Weights of a small GPT-style language model, trained from scratch on English Wikipedia: vocabulary 50257.
Each number is 500 + 40 x the weight over its row's rms, rounded and kept within 0 to 999. Layers, rows and columns count from 0. Numbers have three digits each. The size before them is the row's rms in percent of the matrix's.

# up: layer 4 MLP up, 3072x768, rms 0.0351, rows 1303-1333, columns 640-703
# down: layer 4 MLP down (transposed), 3072x768, rms 0.0351, rows 1303-1333, columns 640-703
# gate: layer 4 MLP gate, 3072x768, rms 0.0351, rows 1304-1334, columns 640-703
up1303 101:470550507530513551560456468469440509410451579410518459459517457485530532503518508457451536507547522501499482573509504531536503420474536509497491447513552539501502491546502424573499492501491525
down1303 098:506491473529468481536476568479482427489430475504496509551505465467475484457485450501478545484580589466512469497571525491468393466444471499518487453447471508481465538510482459496459468544464487
gate1304 103:531485463469531483526464463422523502426500560487577509511504428529501461581504469530521499521461516505506558542480482524508467480488500478507524507536468512425501456533480489525559462572507470
up1304 101:537510516424408522520440566519421474511519497510538515523476371581548493521486560389474409477550468494514453485556527538485477485460544508478422554475467530535483497499423498523482472533543555
down1304 102:547541535533525517488530557495554529477556458439565442520552441534476482486468444485463489467605506409474432456555506490463513486531487457463491498464514465519457477456490551433448487494514486
gate1305 099:468521390451415544521473489500533473544552442507571506522553541543575523520484553537474489486471579483492514435490486420531536459521498413517460536485446491493532496497487565556592427435501463
up1305 101:487518527506574512532472466477522437488425486484549495475558494483477514547533591500516456546518508508506595462479558522493537520492472473494475545452427506560524501499508571522484543445528475
down1305 102:473526518441443438483533481538428445422450488467484481466506466476497528461499579476465456531543455520489533486540515486487465599526462530492497491513519488425543483503509514512501522546476537
gate1306 100:536470513474551452518506488438537496503506519456477446539504454455480543571582543558506512525529501458489464538467553466604511578435530486574475510549504472494457467524509431560521540547484538
up1306 102:520510510497466510463458487493522487555488475600540555478498505445475499501447496517535503508496535507480495501541493506495481419510469480498483557451502573421493442438533504505495503463542485
down1306 102:555482446481515446531487495535505523535512470425496498506537499465492512499474495521502507588515493458428485536459514472543586471465501537510424504521497461450474448447447541494564544516514482
gate1307 097:504525408526565545467441501562501524512492512508506494516493451536519571520526394547522495530494494461567549519473530532520486452503522500496535524485518434440430495507472535466557542534502486
up1307 099:557518486446460481570504518533522484558498522490465559511460534424487556588549555498549498448444446469494458454509551465423508507523531507490547502579505491562528509505476507514451462474525509
down1307 101:504592500450513539505430490510494525530440538549469515496527478523472474497488516507554563485488522481504533417598464516479561444485550485561544520491518457575448519610487468505481524576475457
gate1308 100:518473520421541490565560518451482537389471519480494494482466445601554486473492515520456503455538458513488508456459516463424431475484411493547524514516497449454484578509464477484507480543533458
up1308 094:433470471459454533458523492534500539475522487436503495529552511479500454531491448478516555518490495511486445424543469492487440484572505498529453508468481479496482504526498445503565409551488506
down1308 096:448412484539521507530563500441536520481563498465551453509480474432502414528439424479461495485535526465550528520425604541509472439559472499512463497518363545540465534490504502509523438472505520
gate1309 094:468459491540529437572547488480500474472535494509573471466445450542515558493634545537521532419497496500525517472547558500542506473543435549495551523525468496463496557567603513434480437522457414
up1309 098:543557534547522540473507508555491498480539560527545539497488550591498515508522573521556557553486419433572475496467522479538503595491501522543531468505440507495515504545512438583540521551431511
down1309 099:543504543478491435473561505458498453528523476493566504521492535528486477489465488505470476499513491465574496548461479519533472443523512557447525480499497418501564540587453544505460523495475579
gate1310 102:443552517542548443498446441483454510513549550511550511455559474569580536427496543526558525447570498446456564482420511582490404459505472515505492509472408521555470500449564502545483453528499518
up1310 099:523521495621465563501537481508562471546492520487515487561437526542560554480526485463464510459394518475458490456558482477465523441493555489530507504467519494549465475522487461487470542508556510
down1310 100:497529563477503508489515437515539484547441475496568428546496520519488596465427558445519514492461528510489482530460454491443471536482457441555590468527475469493479475497477461546524484505537493
gate1311 095:489531525487515497564442493526555539555521533432504506490503544452464490480568498516479414475472538502479587647541540501483511525545579475543458534538439517556479541418553452580533447500510524
up1311 098:478510546464564592542496498408539500485524514395517483432482495464468527517546489488480467470530459476478515535505549484332457474528484537488431538485463419520464481496461424439494507512548511
down1311 098:457441503462508487439490424489543492492505529516484513521511506511486522437462539510506537519478461482509553502527466501464501471497465509505473516584474421507455515579418500491509552460530541
gate1312 102:539550500471548455498544542519509510519508503516469559573491491475567505554528503491539497516487528509498470580416560501518599480497460522466549487547471497496469472519444527509538462513521547
up1312 098:511450513521482532534548477491521479473550508514505518487476451477486490439456498507437421413540582545532544519555499505516459515457515569504542563560452462498454462479515485524527538438476521
down1312 098:501450512564582544489481538543531438481528515508526541520507518480517532514578516510519479433444438479482497541419468500580508474482483526531474518516505484453507493551477497475518483377459502
gate1313 101:541522495454543583555457509487597519477544504494486504547502442507519492478528511479407605522506464550479523504526512517523536535535511505451507533527425522545504499481490535565529498493532476
up1313 103:489466427427459540530534513499582466486495554484518505542563437519503472452510439446448498422459439508535437441511531561521515552449580506498510482441460466515508559523560478455535464558499492
down1313 102:443498467506488490492454439533411501501572528522535522491503477583505477455420408480443497536608478499537535494534492424551562483507515506494514423499456513493563452474559502549417537497497465
gate1314 098:462473437470490491450499490522473509463549564472525488501470428462486499442516507559416481551430510508448506520532436480461411456505491512577518523480512512580490491565556540528486532568515474
up1314 101:442566560473445522460521504472498513508478486528490522496466488529500566486497519537559461483493495579527562505492499486433513530584422502479543502443487457510490553481547480508416522489532495
down1314 101:510477499514527487542564466502526442505543519516486503540478431438403590450474505433519432454553547506500505448458497451529467488485472557541504492495524520459514612494540464515458517475478465
gate1315 108:492563477516518469536480481494489509463466517539432521497501491510470494517500439585523489544383465460487560544496476559535517489534503447431499473477473488455438454549441432560576479470516513
up1315 102:541557492459464589467525470513433472546452458499527558503469511526485513553467514504558563600455428569487523544450505423469511577548491460539557542559490438496541465496425501487511553458494453
down1315 104:498485470450435509496528525503395543431469487584581410408514482536510473539525552600453529529493434501498528537518527483478447550490436596510517507453460478525566490544491517461489520501483520
gate1316 093:558480483466478459453465544495528480456545471496495485479475481491499499475555411531547509535509440457501509568498486478542556502496413525487545445455505538546533555462450500480456475474511480
up1316 098:454486398493450520436477497532481504506489532473528551481557503535544553523453475469449482516553508535497432415506505492438463537550432530545490468560472458547539586464534462497515488498383472
down1316 099:484448514490427514546481495487483498511517515524458521517490516538462523532467544554519485439500550477464540503491458535572506539550507502411499539502512563526452488568521467432505474500530515
gate1317 100:532550484474495504530494471417499542522525529553431486500521480610509490492439526477546498526509552492546537555496547545494504548551527531465517486544482489547449474483503465467485536546445428
up1317 100:441508522518527580414479519530518450452512435503578461472490582506444487454505491519472505565484477558482417493513460448542465467465466500466495371570520512446516543548481505418523504559555515
down1317 099:512508552555520464552478469522504535485519517508446516543529539530563526466477449497527518562480489484444473468522458504583458588399471450490505540537499476521473496546448553477486476564506483
gate1318 102:503473521451526537518452488451538505435477581532503449545432467482467536469485463558530449493479484512488489486480489483539554563526553498500460475519422510492541482534487556462517464490533552
up1318 098:488480465509465473463508545502545546539468466469592492489520557532547516455528554511478490548548473536426490472452505498497567483497547559522485426524457477529576485484509481469502464601452532
down1318 099:516537450482522471564512456523536535406463510571476495598458478513452526443463484491483529539535546507495548464413560431469469521536487478455487467447478449521503528584476518427519435533565480
gate1319 099:453477474492507489481537472458535463499508498465542481541475503521545488489492443481565416477543528497502536577452461505529599558515524470519518498470511516520510475479560489493533531501425466
up1319 099:456417483482519480470504486461452514514517482533513454525536521460478495486488428492581459527525530503441528480439493480524548493536466474478514483529534487575493406481531486472512467434454515
down1319 097:504529605532511479553537472517415546492523489469550457523520528507557467516562506474432500550548528453467518447540530516464412463461519540530440472426533475572488511460425478493506517537460533
gate1320 098:518482494545517532458455495441526464438495468519464472513556523519510482538525429521465571583449449445498470543539479507527455524483540457468559540510514538516510475482450503502515410520558491
up1320 108:483477506473482491517567595511532505427490525518572485540552488455508481480488388465545497469517448531511459460456562465464479520518447516476517452465537514564430501469498463450499566512536480
down1320 106:508493517488495522461523556550531473556485545477565576539544553536458509535510430486504562472476519586488467498535578472471480477471399510474522499488544454554478408492485496512453549500491482
gate1321 100:526464492445470532522472485505514580537570456509531553515448555498466458476451516455479517533523408444498487469405487552523508508502491497529552456514453501557510475499495583518481463470542545
up1321 099:529485532498506516520456472510456505529467531577558521526467450549529470514472472504456579526506463488583545538478543513588526479493470457438511477493460500521503485545501561470506488505552510
down1321 100:486352548532485539509533518490542458493446525524499474489452462543482552556523542435459466582452464466486453436450461506484454487549452460583520459439509524437510469464499502429577513566496426
gate1322 094:559529503380494519496483532534453502599501506461514499457440560439462560448476486541447433559461478439481449506535511497565525465530542452552503486507491487499545455520488448511453545504507489
up1322 094:448535483500520479561510489498456553473521477454555430501488492494576472497522458432441517458506455515484519513499484477456559573546498474413492546563515507471487580520508410536490547532536471
down1322 096:472492477446567511474478485508547518506486451565531474531495506466512538550519555510463443535497551496522511467443456490548448452515461487554530491515453496515536496548408550548531539504460542
gate1323 094:476515458486510535539464470494497519529509497471502547507447500532518518484439521487488537544488501524494446524412521485464544545445455483565563488522542589518556498526521480431550551522441511
up1323 090:491498513477527445485509491547504514555490525483517447501512510495500541477516511507551391538440486447450522535510448484539482490509512440518484433507500506472484479437480490514515523560574499
down1323 093:452542543429507570565541584474543492540514480553447501511515504525456534408492528508574392576467480580539548467555520536556490507493532493482524514528522557539463506503469506512571458454523610
gate1324 098:468492438564473455560465481502507529459491559572503528493484486418558563486574546539484489532508462552565521443457602499469494567468485483483604505482512548480530478487544458602482557518469430
up1324 103:471484534520546544475516451471487478516581556500525542566488454504410505509487489487518459490441487494481532505466483456556545507492465543459537515469571560472438527473437481486527417514464566
down1324 101:540475551518557529572430414493549487468527525543498476457527436501478425521528576460475441499455513539558508451518449543508518502529533445489512503563524488526496478502455496541513485532456571
gate1325 097:530537494452563539529520484522498529470544495467533510478546555509443502447517478589532532517513528522548509566439482551509491494511575465546466425487420483467445494551549488450465501519462563
up1325 094:478507517551589526484497457425545454491519503475522518536466477542473488543552532499502456548537560513497497476582471507521542517501476492465552447525448497577484541469420532465556453538488513
down1325 097:488460477470514499502491601477514451573434438431530522538576504540545543430532507474574543392493502477520504460468504565458539596515525516499479491536482554415466545534473490527443492381433502
gate1326 097:476484425529493476484460461481571448422430452516525411494562466450494464532461542529464503494447534519444632464471437534580474536455557458582482452447501543557554449501468502442518468476547462
up1326 100:530496559477497489538504506422516445561493504444482540560496442529507461547516408477490526518588490523556427468530528503515494530508492517513473489453490555564466504456464535497514430508496461
down1326 098:466486514495496478484513504542548493438481381487462468455483521568467509497446520578516592423429498573554606438551472488496459457468530418512465512431549534510481455503479528479530537473532507
gate1327 097:484518457513531527448466471525494551538494547413452484459529460454545507474467453445517544427519456551482537539510463472469512452540426565512499488502435472418545514518531548553485496545499475
up1327 096:481540536449554496431543468499442531543468557474584442463525464472480452515485452510479550479437476548471438513463542475505559519445557498508512452474454475543501488528506435569466499566570514
down1327 097:485452509470465532452536510460476573470502472578524446488546456533471534451505429498527441492562438493548458523520491495491472466520371522543467561513544521489475387582512534505454508460481506
gate1328 101:429505493492625505524529475482451529519556500519455548461478385519445550415509520500532480545495480523457497550472445544553421524581440494483463446531517494459494524476544469482578425547465586
up1328 102:492512482533459512510457498473520490453459498540477475447527569442457489487489529525545487500443532475552512540477481449512455531484545505525481491545514538547479478481519525514471524480611440
down1328 102:486552464473495439421530462556496436525548505465477449480507529491499492497510520546517526501460549481524482535533487516538439517454465475459525464550489464525472516534488440501470452464463520
gate1329 100:483531569492543452530415439452570474476449510512512551535481591510479444529566483537485498463535467497478498511479535537439555495501479443482506415489479503508508467507457580551486509436448410
up1329 104:491518436496525460510543508508498539508495508384470443443540551589417491508443542457474479492500468604556560516506524500445529493484482378549524455458531535523525449557505483464467513525440567
down1329 102:495519512554476513486503479530445470448470524544480467422500540513527567535456570471510472515510531529428442507506486504531498472515518486508467450500442435551494446516573440530470498540497511
gate1330 100:555514532491452504568552500509585519487500480483527475513514444464530523498486544552519513539448600572484543566532502501574427460491572503598508442483520532486547502478494515519523465536474499
up1330 098:493536536505534491533490385540507459552530418483414424525525486510533464504496589476490550461537490532557452584533483421582412494512440488543530419472505437509519488512553505456535494423467501
down1330 099:465461445493548498501505488450493477451484468534446488530530471526514566529510474497519516524529575486466480513536484475522480531467552502567496478514622545534477523497502532550518532494506475
gate1331 100:516515524547531481554485508482536521518541499473436581585470523521579489541538464494551487492445544497519507481423550504484483476541490554516537498438532520580464541539466500511529533531518502
up1331 097:523511483474481543488502543438515470489481489437468493503518469475459444472546479557507481466461462523482516502488497480504552555536497571449496511550531506435541527640552508485473488502453508
down1331 098:485401472513490551515494576505575512527520491485499523503534549564447474476554479498434490561514441416426505476420474470536496509586530491520462486546509554533496504498470468496506480563488501
gate1332 097:424492508474479536504465471456492520452500483460491492445474494516479510479460436484486429518454502510525476545500476452486524437455459518497482469461466456402452522487462536490508542540496587
up1332 100:446475533524511548469517441539523558494509485412488487450524581474486484553529451458512546519504469433497537524458455545503494496458553546559472507468513475524473574508510489511546506483450476
down1332 097:510500490504507507507449464552465478487484497534527457439445500555555491551512510539464526501581505446492495471498505589499431513484476522537557538487518499533517487540554499512525464499541466
gate1333 102:504547484468548475523476514489499412474537534539504471495515442446563503511530554538493441435484547512509471522528492606446491500481525455508458481454445465483516516459525497432472486530466590
up1333 104:496457463526485464497491483470504491473453527509506448522468407427399485452512503464502449514476471499469452562446497518467512498520529492437534465479531512491594533556499547451523483469525487
down1333 106:486529447454428450477485539523522529460568472454409465510437455437462510550495561461508477512532524534513440480464439459603526530458573511480544529513510501463541510539510498455481433524540412
gate1334 100:583500470459415511547504533510474454614495462504494536532501477458607532493504482581480500466488489511505530461478468587433499550516507534540526511507510440549552436570512459443457469544502516